config = dict(
    optimizer='soap_variant',
    learning_rate=0.0057,
    batch_tokens=32768,
)
Each number is 50 + 15 x the weight over its row's rms, rounded and kept within 0 to 99. Layers, rows and columns count from 0. The size before them is the row's rms in percent of the matrix's.

# k: layer 7 attention key, 128x128, rms 0.141, rows 109-127, columns 32-63
# q: layer 7 attention query, 128x128, rms 0.14, rows 110-127, columns 32-63
# v: layer 7 attention value, 128x128, rms 0.141, rows 96-127, columns 32-63
# o: layer 7 attention output (transposed), 128x128, rms 0.122, rows 96-127, columns 32-63
# up: layer 7 MLP up, 512x128, rms 0.15, rows 0-49, columns 32-63
# down: layer 7 MLP down (transposed), 512x128, rms 0.139, rows 0-48, columns 32-63
k109 110:38 62 30 30 77 55 32 28 15 51 53 36 46 56 37 57 17 45 59 56 48 25 41 33 64 51 35 42 57 58 51 50
q110 109:56 61 58 47 55 67 54 66 54 50 17 45 63 57 58 78 54 62 29 60 47 62 27 53 73 34 48 64 26 65 61 42
k110 110:47 56 49 43 65 82 42 76 52 37 31 50 44 51 66 32 65 90 62 52 28 57 45 74 38 61 70 61 38 66 45 51
q111 120:43 35 47 62 43 30 50 48 44 58 41 67 37 31 64 71 60 57 35 67 72 05 70 57 52 58 24 56 51 11 84 39
k111 114:67 10 43 60 58 60 60 46 44 60 34 63 29 73 64 56 62 74 44 46 38 00 69 23 44 73 49 52 41 41 41 48
q112 107:50 53 14 43 43 57 49 24 55 54 67 40 50 23 49 52 52 44 70 60 38 62 59 39 59 30 49 57 54 45 56 49
k112 111:36 50 62 51 42 50 37 24 50 27 68 37 45 26 40 21 50 43 30 58 74 20 35 26 50 66 64 49 48 54 28 54
q113 103:43 44 52 72 52 23 57 61 51 45 18 54 72 73 63 88 51 48 52 63 48 51 32 55 81 71 69 56 45 48 50 42
k113 103:28 50 28 36 59 41 47 34 47 38 24 50 67 44 40 81 77 67 52 60 55 34 43 39 58 62 09 46 46 58 60 48
q114 107:75 55 44 63 44 32 41 56 71 59 55 56 48 57 39 87 58 34 49 54 35 65 33 65 34 43 56 30 63 51 58 29
k114 110:64 29 38 41 68 32 39 61 56 54 44 41 44 68 48 85 58 13 48 24 46 38 66 65 57 56 46 51 55 53 80 62
q115 109:51 67 56 49 63 45 63 19 29 55 32 53 32 59 47 56 14 44 43 47 52 54 25 37 67 77 40 35 32 44 69 22
k115 114:51 75 44 57 59 58 47 46 24 49 34 66 37 48 64 42 43 39 31 28 46 41 74 46 69 47 47 44 29 55 58 62
q116 097:39 43 49 44 43 34 56 35 60 52 73 56 85 50 45 60 61 53 43 39 56 35 80 14 63 44 31 49 47 38 24 37
k116 108:54 49 73 34 41 25 59 47 60 36 34 52 92 63 38 64 35 52 45 35 68 55 62 26 62 70 44 61 58 58 49 38
q117 109:12 72 72 51 55 69 22 42 59 43 48 54 59 54 46 61 50 38 43 48 38 75 41 54 18 26 58 46 46 40 70 56
k117 117:39 46 74 47 78 81 44 26 70 40 49 52 60 57 58 45 32 38 32 62 53 47 38 58 70 60 56 38 46 41 74 74
q118 133:35 31 48 25 41 71 60 39 35 34 55 57 60 49 62 58 54 42 66 33 31 46 58 37 72 71 43 66 80 18 45 42
k118 126:43 58 48 23 51 93 68 60 49 70 51 41 62 44 41 44 54 19 66 29 46 15 51 50 43 79 47 55 72 10 28 58
q119 109:60 46 64 56 61 65 59 30 79 42 48 50 55 35 30 45 37 30 62 52 69 34 54 47 38 31 72 63 77 42 27 53
k119 114:87 39 56 45 42 38 50 40 52 56 61 64 65 40 22 50 36 11 54 41 70 41 54 52 64 57 75 47 62 42 30 41
q120 114:35 46 79 66 58 73 63 39 50 30 54 54 35 40 55 65 59 46 33 54 37 25 39 38 53 81 32 33 59 42 65 64
k120 115:34 54 81 27 70 75 47 49 79 74 56 64 51 38 56 26 73 78 41 33 38 54 47 69 46 55 60 58 58 64 67 53
q121 109:60 50 48 43 56 61 29 71 34 29 57 55 45 61 55 20 55 23 61 42 76 62 33 53 51 22 76 34 50 33 47 44
k121 106:52 37 68 47 43 24 38 91 33 37 62 62 55 61 60 38 42 28 46 62 80 23 42 67 57 42 54 53 66 57 53 72
q122 110:46 64 29 45 25 93 44 48 60 55 62 64 52 63 39 29 45 24 31 75 64 64 49 48 54 62 43 55 51 65 68 69
k122 120:54 60 54 56 46 78 27 31 29 29 42 47 40 20 44 34 56 47 53 81 69 56 44 90 44 46 28 80 66 52 75 55
q123 106:67 71 42 48 58 39 35 56 40 53 53 55 40 46 28 55 38 21 43 62 35 38 35 57 43 43 36 65 30 66 57 12
k123 107:52 66 58 23 51 54 57 66 48 53 51 40 65 34 33 43 57 44 63 49 46 47 61 54 84 44 23 31 28 42 60 48
q124 104:33 41 23 65 33 67 75 72 47 52 69 50 76 55 59 70 42 24 72 28 37 68 32 32 47 43 57 29 51 46 35 58
k124 116:46 58 61 57 61 63 67 59 57 58 56 55 55 56 64 60 31 54 69 23 57 65 39 55 29 30 45 30 34 61 22 57
q125 101:67 62 41 49 62 22 49 34 30 28 69 43 65 70 54 33 51 45 08 45 40 57 60 09 38 36 27 39 59 36 39 36
k125 106:67 43 56 51 50 47 59 30 41 60 52 29 67 56 56 20 21 40 45 53 60 75 58 38 52 53 45 50 44 51 35 53
q126 115:38 64 63 47 35 51 63 45 90 36 52 48 35 43 26 53 54 35 39 50 51 46 53 79 50 43 41 70 52 45 33 65
k126 117:63 40 74 42 34 59 59 47 62 44 05 52 54 66 28 39 36 25 22 54 73 70 39 65 56 47 38 62 44 36 58 59
q127 116:47 51 48 69 40 69 59 36 40 56 35 45 35 32 60 85 55 50 25 31 43 48 56 67 75 60 56 30 67 56 78 23
k127 111:52 60 54 37 51 63 61 52 67 27 54 43 43 66 45 39 67 59 35 41 22 62 40 55 70 49 30 59 46 39 39 47
v96 098:29 68 51 61 37 58 48 57 11 30 34 43 36 37 41 32 69 52 36 39 58 63 83 35 72 68 74 46 40 50 38 58
o96 098:62 25 74 52 44 56 26 36 88 33 19 52 59 42 38 46 73 43 44 71 60 51 66 69 28 46 78 72 55 52 55 45
v97 113:49 42 21 45 53 60 53 63 52 37 35 20 52 45 40 75 63 39 61 52 43 59 59 53 41 45 45 33 59 35 57 00
o97 103:30 50 79 59 41 41 62 54 43 63 49 66 52 40 61 43 73 35 61 65 38 47 63 23 44 79 69 41 37 39 61 60
v98 120:60 22 38 76 61 63 68 40 42 52 55 47 36 38 65 23 59 61 84 63 40 45 47 62 30 57 27 57 64 61 39 49
o98 113:33 44 36 35 55 37 30 43 53 60 69 49 53 21 43 37 46 57 51 27 49 43 54 76 65 48 49 68 37 47 35 47
v99 110:54 29 50 50 56 50 38 29 60 34 49 18 54 54 58 20 54 69 50 52 58 59 65 44 80 41 52 76 40 44 59 39
o99 101:53 73 34 41 43 49 63 55 49 64 46 09 43 45 45 36 59 55 58 61 28 46 50 53 31 57 40 83 61 40 63 54
v100 109:49 50 46 42 57 57 49 44 85 38 54 59 55 53 67 64 55 74 34 64 52 39 23 37 00 46 79 26 55 18 70 23
o100 106:58 48 45 53 51 40 41 38 77 68 61 79 61 46 33 39 56 38 42 39 45 58 56 46 40 62 24 53 59 55 51 44
v101 122:36 53 40 31 50 66 36 50 41 25 43 24 48 39 37 69 48 54 58 42 25 30 43 20 27 36 52 26 70 07 56 40
o101 107:44 44 45 41 38 15 63 68 50 59 52 65 64 76 48 95 59 29 51 50 75 69 37 47 45 52 34 35 46 25 56 09
v102 117:61 24 42 43 29 44 67 59 67 55 28 69 41 31 43 85 48 70 40 50 55 54 17 45 51 53 55 36 35 60 35 62
o102 111:71 50 36 34 37 61 55 53 49 66 59 45 50 53 39 58 51 51 50 59 54 51 45 61 44 30 62 56 53 87 69 37
v103 103:60 46 62 59 34 52 56 47 50 37 78 70 41 39 57 57 42 44 52 53 70 45 32 57 46 63 36 51 37 50 69 65
o103 103:47 73 78 25 49 48 45 58 63 70 32 41 38 53 67 31 44 64 66 66 38 33 38 52 59 64 57 48 41 54 53 57
v104 116:50 53 51 33 55 49 43 74 65 35 63 71 35 49 60 25 38 67 48 59 25 61 23 36 48 15 19 41 53 42 67 40
o104 106:54 56 71 47 49 57 34 27 64 40 70 72 54 52 79 45 46 58 34 49 48 43 52 45 29 53 57 34 68 52 57 57
v105 108:57 65 74 66 28 70 15 52 29 45 50 45 50 46 60 67 38 48 39 59 61 71 54 51 37 66 36 38 44 47 66 35
o105 101:40 48 73 40 62 50 53 39 75 52 56 36 79 33 70 39 78 27 47 32 55 43 53 31 40 54 61 84 42 55 61 25
v106 112:38 80 34 62 42 56 62 50 18 46 00 48 40 24 40 69 49 32 51 49 57 31 43 27 66 47 36 70 47 24 39 50
o106 103:37 46 26 54 50 48 75 60 71 34 56 49 61 24 76 63 49 45 39 71 52 51 61 74 30 48 54 40 79 64 64 30
v107 116:42 67 48 68 33 51 61 57 60 42 65 72 70 38 73 46 44 44 54 55 44 42 42 55 25 42 38 45 54 49 52 75
o107 103:34 30 67 66 43 54 76 20 48 91 62 75 70 56 63 40 59 48 01 66 52 29 55 64 55 50 42 42 66 69 45 27
v108 103:48 55 36 27 65 41 47 42 66 38 46 54 51 88 33 41 69 65 76 48 35 39 57 57 39 52 97 24 46 22 41 63
o108 097:34 49 28 64 47 48 38 51 39 28 47 68 60 58 49 70 58 56 37 55 39 48 45 62 24 31 44 54 49 54 24 58
v109 116:29 59 57 45 63 54 72 30 54 99 34 35 64 65 43 49 50 30 62 54 50 49 50 56 50 26 43 43 66 42 38 53
o109 108:41 50 40 41 43 66 51 57 79 54 72 62 60 54 59 53 35 42 73 38 69 34 49 29 26 53 53 41 43 57 56 70
v110 109:54 64 23 57 66 46 51 43 59 30 68 53 54 41 34 82 51 47 51 65 52 68 54 67 47 77 84 60 58 35 86 46
o110 093:66 61 63 51 52 50 29 31 63 59 29 57 49 52 59 61 58 41 83 33 47 37 44 76 61 43 76 27 12 37 38 64
v111 117:71 57 50 54 80 81 58 46 25 41 50 81 41 48 40 83 49 41 41 38 66 49 55 26 55 60 52 36 38 45 56 42
o111 104:58 20 68 61 57 23 48 52 57 69 57 82 50 52 67 32 51 33 55 59 28 45 57 61 26 49 45 28 61 64 36 67
v112 097:54 57 21 50 31 55 53 52 56 33 45 75 35 59 50 63 54 63 88 39 43 43 44 59 53 59 60 61 76 35 80 44
o112 096:50 52 46 35 70 56 59 52 49 64 60 56 54 56 65 57 34 47 55 31 65 53 76 79 62 63 80 32 65 48 68 63
v113 115:84 55 60 57 55 41 41 33 23 28 42 53 27 47 80 57 39 62 40 19 55 38 52 58 57 44 54 38 79 36 45 61
o113 103:45 57 43 31 43 57 68 71 75 43 55 70 66 58 39 55 74 66 36 44 41 57 66 45 45 64 55 46 53 66 30 60
v114 113:41 47 14 56 55 48 49 41 31 39 62 55 54 75 39 49 51 57 49 55 66 69 69 68 68 50 84 50 40 80 38 45
o114 111:57 65 47 48 44 65 34 43 72 43 01 56 65 41 63 64 51 49 56 54 45 48 35 42 34 45 76 36 51 41 59 58
v115 133:24 61 39 51 46 60 11 71 69 75 53 41 36 40 60 54 37 32 66 48 49 54 54 46 54 50 29 57 24 36 28 28
o115 112:39 56 77 56 54 39 33 38 57 44 63 40 57 51 57 54 38 38 19 34 45 68 41 18 53 56 25 65 32 44 32 61
v116 105:54 43 55 52 72 33 55 48 44 24 39 54 73 50 54 24 45 30 61 70 42 56 56 47 67 60 38 64 44 47 46 30
o116 098:46 50 35 59 63 53 66 59 72 36 63 35 38 39 27 58 66 22 64 47 52 72 51 70 34 40 40 56 42 46 19 44
v117 099:77 56 35 34 23 66 54 47 53 63 45 20 73 64 54 42 81 56 62 21 39 61 50 51 55 50 94 37 58 66 54 22
o117 098:55 34 26 38 67 26 46 50 43 59 36 44 18 55 34 28 65 45 38 53 71 70 68 67 62 59 46 51 17 69 72 72
v118 110:14 95 33 52 52 34 30 77 60 50 53 65 45 40 51 48 29 41 51 32 40 37 58 49 59 60 43 66 39 69 40 49
o118 097:41 25 77 48 49 54 45 72 58 68 44 59 39 69 59 45 49 63 60 64 27 65 61 51 48 46 66 22 45 36 58 54
v119 111:57 40 52 43 58 44 36 43 39 45 48 51 43 76 49 40 61 37 67 52 48 62 37 69 73 39 49 48 51 52 43 65
o119 104:60 41 42 59 62 36 26 47 65 34 63 61 47 51 33 53 37 62 42 47 37 44 72 68 29 52 52 50 36 31 47 59
v120 104:65 60 34 72 49 59 33 64 64 30 61 50 43 22 22 70 58 69 57 43 51 46 55 28 49 44 55 47 80 63 41 37
o120 113:54 49 51 45 65 47 60 43 49 62 36 62 18 54 66 36 32 41 43 57 95 55 62 41 45 44 56 54 30 39 43 46
v121 118:50 56 59 66 45 41 51 32 74 53 37 36 39 76 54 39 51 67 64 57 29 38 52 42 51 49 48 55 81 19 60 52
o121 115:66 69 37 65 46 72 35 51 40 73 67 27 39 57 48 64 50 27 50 21 48 47 56 61 41 42 58 59 41 61 26 27
v122 117:56 52 33 57 65 54 58 71 56 75 50 16 59 42 45 59 86 45 37 49 60 51 38 44 51 75 69 44 55 65 34 53
o122 101:39 19 66 42 55 63 26 77 44 58 56 39 41 65 57 36 56 46 84 40 49 63 42 58 33 42 42 66 34 30 42 56
v123 119:40 70 58 44 24 29 50 83 51 42 41 26 68 45 58 92 73 59 27 40 64 42 68 79 58 36 61 24 17 46 37 63
o123 107:48 58 56 57 67 61 70 36 32 71 67 47 52 46 66 53 62 40 70 57 43 32 63 52 48 44 43 27 40 58 96 56
v124 107:64 69 46 63 46 64 25 38 42 56 67 59 59 33 60 70 12 25 51 40 30 67 63 66 58 47 18 53 46 53 27 70
o124 101:66 57 60 59 26 36 59 37 71 55 39 49 71 40 42 47 49 45 47 59 51 35 59 62 82 56 52 51 54 56 67 58
v125 115:42 39 39 48 26 52 61 51 41 48 50 29 47 65 30 35 36 68 59 83 44 25 62 62 54 28 47 45 72 70 35 37
o125 106:59 53 40 58 50 58 52 59 44 52 44 53 44 34 62 52 61 41 66 51 45 34 37 52 56 60 57 46 27 43 55 36
v126 106:22 49 19 36 61 63 57 65 31 46 37 27 24 77 42 34 67 30 46 51 45 43 51 62 21 38 65 41 58 30 68 50
o126 101:52 41 44 61 48 24 48 46 60 44 50 70 38 61 29 65 48 64 40 40 58 59 51 37 42 74 38 50 56 41 52 65
v127 113:55 59 54 40 61 52 50 36 80 54 59 56 74 55 43 35 67 64 42 59 25 33 63 65 53 42 26 36 50 22 36 64
o127 099:65 56 51 38 76 55 47 13 58 56 59 36 35 36 40 47 21 39 37 54 52 42 30 41 40 55 14 28 70 18 52 54
up0 106:39 30 11 41 74 45 48 55 51 30 53 58 75 63 44 63 36 49 37 52 48 94 44 50 53 43 31 29 48 49 47 53
down0 106:86 53 33 48 41 72 45 59 71 63 37 35 78 59 54 33 40 66 40 62 66 49 43 65 44 58 42 65 63 49 61 49
up1 104:56 29 43 66 60 74 53 52 52 48 35 58 64 52 45 42 71 38 50 60 73 68 49 51 75 52 44 39 51 56 42 46
down1 103:66 63 71 41 36 86 52 31 51 39 45 53 43 60 17 57 41 60 28 44 66 26 44 61 41 76 40 58 46 50 75 55
up2 061:32 64 56 55 24 52 37 61 56 26 32 30 51 29 72 38 48 40 56 52 50 75 26 60 08 40 45 43 54 53 37 45
down2 083:57 62 39 30 44 18 58 46 43 59 66 65 58 19 11 60 70 71 60 61 47 56 45 40 74 36 74 41 47 57 49 21
up3 110:33 33 35 33 52 56 46 64 48 36 55 52 36 78 27 31 50 77 34 62 22 62 33 41 71 50 59 66 48 22 57 50
down3 101:40 35 45 42 62 25 45 61 65 80 38 74 50 46 53 42 35 07 70 52 41 48 62 76 55 56 71 60 46 49 43 55
up4 098:64 31 35 68 62 46 50 57 71 39 68 28 36 44 36 72 22 26 50 50 23 70 38 69 44 86 47 46 63 31 47 57
down4 107:56 64 56 61 46 50 40 48 50 44 36 64 41 24 21 37 58 63 14 40 26 46 49 31 28 33 56 56 55 18 50 49
up5 088:48 55 38 21 39 49 39 51 47 50 58 62 53 70 59 44 72 45 15 51 38 09 37 25 42 52 25 39 56 39 79 47
down5 085:52 63 45 28 53 65 30 49 65 60 38 62 58 57 26 67 37 17 65 45 53 39 26 47 66 34 32 46 52 76 64 35
up6 100:43 14 39 36 58 78 75 27 36 60 56 39 41 61 65 63 62 69 56 54 40 31 65 38 37 60 26 66 67 47 41 61
down6 096:44 67 72 58 48 29 48 52 47 25 73 53 40 71 48 47 55 30 44 38 50 47 58 40 53 69 88 61 24 53 37 38
up7 094:38 32 53 53 47 59 54 52 42 44 36 29 58 26 65 66 65 63 61 42 37 52 75 44 52 28 42 63 62 66 71 44
down7 103:71 92 62 40 62 55 64 45 62 32 86 52 44 81 33 53 51 23 58 61 55 22 69 62 82 73 43 38 46 44 80 52
up8 120:40 45 19 58 52 65 79 78 56 48 63 80 29 54 40 27 70 55 48 27 58 60 44 41 73 84 39 47 51 42 70 51
down8 112:40 36 74 47 40 59 35 50 51 37 53 66 42 24 73 52 66 50 75 27 46 52 62 48 34 61 50 32 47 69 58 50
up9 103:32 53 69 45 62 62 82 37 31 46 54 64 42 45 45 17 42 58 45 29 07 56 49 77 54 63 71 57 53 47 62 39
down9 108:59 34 68 41 25 39 76 74 52 66 50 49 45 57 48 70 46 58 49 62 37 41 36 57 38 44 44 51 61 52 48 53
up10 106:75 50 28 61 56 55 34 55 50 41 60 49 48 55 52 58 53 75 42 22 70 51 75 91 41 26 39 48 37 72 72 59
down10 105:33 46 50 50 54 53 55 58 60 55 45 61 30 24 45 49 68 71 67 52 40 26 56 61 44 76 55 27 43 35 43 31
up11 099:61 58 59 39 61 56 62 74 57 34 82 50 34 48 41 56 74 64 73 55 20 66 26 49 41 60 43 51 41 40 55 58
down11 090:60 53 38 54 48 45 38 40 49 44 20 31 73 50 41 71 44 55 67 30 65 14 44 68 54 51 66 31 43 51 70 60
up12 112:52 42 49 45 22 58 54 58 67 57 52 66 50 60 52 64 57 58 54 61 37 72 55 73 52 64 33 53 65 40 39 71
down12 115:58 57 83 41 71 39 35 61 49 39 26 68 37 70 56 34 69 34 38 60 67 46 30 56 52 41 78 68 33 61 47 37
up13 089:61 36 44 52 24 22 78 48 43 29 24 44 42 53 42 70 43 54 40 42 40 67 70 34 57 78 51 42 39 51 60 79
down13 091:74 60 43 16 49 44 32 59 37 43 76 59 40 49 29 42 56 64 60 55 46 40 48 48 38 47 58 50 37 56 56 39
up14 116:72 25 56 35 55 58 59 52 71 37 46 88 22 62 45 41 60 38 62 30 41 59 53 38 67 42 52 36 53 63 45 29
down14 115:24 40 56 43 58 78 49 49 83 32 37 44 41 46 64 69 50 45 42 57 79 45 64 57 61 27 38 65 51 26 66 59
up15 096:44 38 48 65 70 81 23 55 37 61 41 45 61 44 32 13 71 69 44 26 57 52 52 65 54 49 49 48 74 39 24 60
down15 097:36 38 46 52 44 47 54 40 81 38 46 44 68 36 49 28 45 85 29 62 64 28 53 69 65 56 42 45 40 50 69 30
up16 103:55 11 43 52 56 64 68 31 61 29 54 47 35 36 47 63 79 40 46 79 75 49 61 79 84 49 54 49 39 66 52 46
down16 096:90 70 54 62 58 32 10 58 54 41 49 65 59 14 25 34 32 53 63 62 50 35 55 39 27 55 56 47 39 40 28 44
up17 122:37 46 76 50 56 53 64 38 45 38 22 27 46 41 41 43 54 82 29 42 48 61 28 37 28 17 60 42 61 19 72 72
down17 110:27 29 36 45 28 42 41 58 41 62 41 56 64 31 58 51 36 79 21 44 50 68 81 27 56 63 64 36 36 67 37 60
up18 093:62 41 51 90 54 47 32 58 65 58 47 22 52 43 74 49 45 53 62 72 60 45 61 54 47 36 59 23 42 42 70 39
down18 088:45 55 30 49 66 52 38 42 34 65 49 51 47 50 32 39 53 50 58 36 66 48 85 51 41 52 31 50 66 50 26 49
up19 101:73 51 02 42 44 56 85 52 53 52 69 48 19 29 77 41 55 52 49 50 73 28 72 62 59 41 52 62 57 54 44 47
down19 096:26 56 51 53 78 56 56 41 73 31 38 42 55 70 46 62 83 62 48 37 56 41 41 70 29 64 44 29 39 45 65 91
up20 085:55 57 48 43 51 51 57 60 27 47 51 38 39 33 70 59 43 49 28 18 49 55 58 16 31 78 71 33 31 69 48 60
down20 087:39 59 59 63 82 49 40 56 43 72 38 48 51 52 60 51 29 41 29 56 45 41 51 40 34 55 76 53 62 70 35 62
up21 107:40 28 32 72 64 58 71 48 63 62 48 47 76 47 69 47 48 33 13 54 59 63 41 79 54 42 59 40 64 63 40 66
down21 112:47 57 30 59 38 60 35 41 59 63 46 58 52 40 57 72 23 71 66 56 63 51 38 57 54 66 47 50 33 41 54 32
up22 092:44 50 37 63 52 75 36 31 73 29 51 69 31 55 30 40 62 53 64 52 81 29 47 47 49 53 41 49 39 93 57 59
down22 098:87 59 24 19 76 27 34 43 63 65 47 66 35 40 81 73 59 63 51 53 60 58 37 56 79 43 47 50 68 42 69 39
up23 094:54 31 22 39 34 42 48 72 42 68 63 39 34 46 58 66 52 59 90 49 60 48 76 52 50 51 65 53 40 38 70 49
down23 077:49 57 88 23 36 48 39 38 66 46 60 65 55 77 44 60 48 36 54 60 86 80 10 27 63 46 43 55 52 45 62 50
up24 107:31 39 44 60 42 72 50 60 52 41 49 40 31 37 51 57 35 53 54 48 67 52 87 44 64 42 41 24 47 32 48 36
down24 104:48 49 35 57 50 64 57 30 51 64 40 24 71 46 28 66 33 76 78 48 34 76 59 57 60 52 38 52 68 50 58 64
up25 116:52 25 78 59 60 60 58 80 19 47 51 65 59 78 78 46 32 45 56 44 47 70 76 22 34 38 42 50 52 43 48 41
down25 131:32 52 46 50 62 52 58 47 43 29 79 62 51 70 37 83 60 21 29 58 77 36 75 64 34 29 58 45 50 48 26 59
up26 105:56 58 53 69 54 28 80 53 74 40 33 61 42 67 50 55 55 45 75 36 38 46 27 40 61 78 49 71 54 66 47 67
down26 089:48 64 53 39 53 43 71 40 57 61 46 42 55 38 44 47 46 48 56 50 49 25 42 43 40 62 50 35 33 18 60 26
up27 069:53 50 38 53 34 71 64 40 45 47 55 38 34 56 29 59 31 44 45 29 48 75 50 47 58 51 48 50 49 30 57 24
down27 086:40 60 63 17 46 57 44 50 47 44 72 50 54 48 49 52 47 51 55 53 45 30 55 50 67 62 66 45 55 45 49 59
up28 099:43 32 44 45 18 80 56 61 50 55 48 58 44 59 31 47 31 46 31 77 26 37 48 50 19 49 27 54 62 42 50 66
down28 109:56 58 48 57 94 29 36 58 46 56 44 42 52 55 57 46 54 65 65 57 55 62 53 12 55 71 54 38 52 61 41 69
up29 099:42 41 50 53 70 32 37 65 45 19 49 34 26 24 24 26 63 32 66 59 34 54 68 75 21 36 54 43 75 81 37 71
down29 096:44 56 51 63 59 44 49 44 20 45 64 53 26 37 40 48 60 43 36 58 35 78 26 78 69 70 42 70 55 46 63 19
up30 126:71 16 49 53 34 64 45 40 51 54 61 50 34 70 51 54 32 60 40 49 32 49 91 62 32 54 55 46 51 42 63 52
down30 103:57 63 69 51 58 48 43 66 55 34 45 76 55 42 42 03 37 22 50 54 39 53 50 39 44 52 54 45 39 33 53 51
up31 109:47 57 69 47 40 65 41 41 52 44 68 57 72 35 52 24 56 39 59 42 56 27 69 46 54 75 68 49 55 67 57 55
down31 097:48 45 69 61 34 39 34 28 60 49 63 52 58 42 61 53 58 67 42 70 25 30 65 03 60 45 53 57 41 64 36 52
up32 111:84 48 21 59 42 51 70 40 50 35 29 39 61 53 63 69 37 68 12 51 49 61 35 53 26 56 52 49 38 35 47 45
down32 118:58 43 66 47 68 39 33 64 21 49 46 44 64 64 42 53 52 61 52 33 52 55 66 38 65 66 35 40 38 51 71 58
up33 095:58 40 50 62 68 79 42 62 72 46 30 41 58 55 35 60 62 27 44 58 58 68 54 32 58 72 36 65 62 60 44 56
down33 113:77 61 60 33 94 62 99 66 47 75 42 66 40 50 67 47 50 46 37 57 37 85 54 38 11 42 78 43 58 48 44 40
up34 091:72 49 46 67 88 64 63 36 42 49 64 39 39 29 49 56 61 39 80 23 50 33 40 32 50 83 27 38 69 84 57 91
down34 084:21 66 50 49 27 46 47 19 38 68 45 29 67 73 50 52 31 47 45 45 52 72 52 46 58 39 53 57 31 44 68 52
up35 103:22 53 60 69 67 35 36 40 41 37 48 83 52 64 29 46 82 33 58 45 83 61 19 44 63 62 36 54 69 51 61 60
down35 103:38 36 41 59 68 47 42 35 37 20 78 37 55 40 49 27 69 52 56 49 44 60 47 31 53 57 46 62 46 60 39 65
up36 106:27 35 59 51 33 30 62 42 39 46 49 33 50 32 58 23 46 46 49 50 32 65 42 75 50 76 44 84 31 49 44 73
down36 106:51 50 60 51 45 57 52 39 61 42 68 54 57 42 52 25 62 59 48 69 67 50 58 39 43 29 53 51 63 57 64 51
up37 097:57 57 40 55 39 28 66 24 49 69 56 64 62 74 62 57 64 52 53 54 47 43 83 54 59 48 68 58 65 46 60 43
down37 098:44 66 72 48 67 24 43 49 57 43 28 38 61 48 27 70 73 24 13 36 15 33 56 40 54 42 39 47 69 28 46 12
up38 095:45 42 60 83 58 61 56 43 67 37 53 53 45 58 48 56 38 51 20 32 54 54 61 39 59 45 46 69 72 52 77 40
down38 100:66 78 50 56 40 52 52 34 53 62 68 63 39 67 61 49 40 61 38 36 53 13 60 65 52 71 66 60 60 38 51 47
up39 092:48 56 29 40 25 28 41 56 45 48 31 35 64 60 42 37 76 59 49 51 56 52 52 43 56 51 26 43 65 32 74 65
down39 095:68 54 63 55 60 47 67 48 58 37 71 55 57 30 31 63 17 58 55 40 62 53 55 51 80 71 49 21 48 76 34 49
up40 098:42 63 66 73 55 55 54 64 77 48 30 48 54 57 56 54 55 36 45 60 46 36 58 70 39 21 61 36 44 53 54 55
down40 089:56 45 44 46 48 19 50 46 37 36 12 59 58 70 47 56 43 43 28 57 46 68 61 50 46 51 41 78 53 68 89 48
up41 103:79 46 50 34 69 49 58 75 48 53 42 07 31 55 53 57 41 45 54 59 53 82 75 50 39 51 20 75 68 55 31 54
down41 098:41 61 40 83 37 28 27 53 40 63 44 49 67 21 57 71 40 44 74 68 30 45 53 27 35 52 58 38 41 37 41 30
up42 102:69 57 24 81 72 41 56 54 54 65 49 60 40 61 41 48 72 35 63 48 72 35 48 35 53 58 65 59 52 46 58 64
down42 101:43 75 49 45 65 64 47 17 53 70 63 41 48 11 70 43 33 42 21 35 64 44 54 46 44 73 44 45 61 50 51 51
up43 115:53 53 44 80 67 48 56 61 59 49 60 48 44 23 59 51 29 36 51 23 57 54 59 54 59 16 59 48 52 56 33 73
down43 120:62 67 58 44 23 79 38 51 65 48 59 34 44 38 76 45 49 53 30 58 42 66 54 58 24 30 51 32 47 62 71 41
up44 088:32 55 57 53 31 77 41 42 78 62 33 43 51 53 67 50 66 26 65 24 49 28 58 48 26 56 57 75 44 45 49 56
down44 101:51 42 56 53 59 74 56 39 29 34 33 44 68 46 50 58 47 60 83 63 53 58 26 29 60 46 38 67 51 61 26 71
up45 090:42 06 37 56 50 63 80 57 55 32 47 68 84 54 56 37 55 67 52 61 58 58 84 55 54 52 62 42 29 44 63 62
down45 097:53 45 75 49 36 72 58 45 67 58 34 41 50 25 42 69 19 74 51 40 40 61 59 18 56 61 33 77 75 66 54 51
up46 104:47 53 50 52 37 44 45 67 39 62 31 49 53 41 24 35 50 65 44 59 44 58 58 45 56 58 84 49 70 49 64 68
down46 098:49 44 41 60 36 59 39 69 65 50 73 34 65 46 57 63 48 44 30 47 61 25 62 68 55 58 39 61 45 57 46 53
up47 109:40 49 43 58 49 52 90 55 46 70 51 64 56 36 58 72 41 56 22 40 41 52 64 61 72 45 46 56 35 45 62 28
down47 115:59 40 41 60 54 37 43 41 50 47 58 36 43 37 53 52 58 18 48 43 55 39 36 43 57 37 15 44 23 44 54 41
up48 087:27 57 55 59 36 72 46 86 78 50 40 25 56 72 57 47 40 67 59 38 76 50 52 63 69 63 15 63 58 50 43 33
down48 094:52 21 49 34 68 60 40 33 66 63 63 62 76 50 74 44 50 57 84 76 57 41 45 59 42 50 69 59 56 57 19 45
up49 104:41 71 71 61 73 52 72 38 61 33 48 44 58 29 62 47 46 42 23 54 50 38 28 48 46 41 28 44 54 67 32 35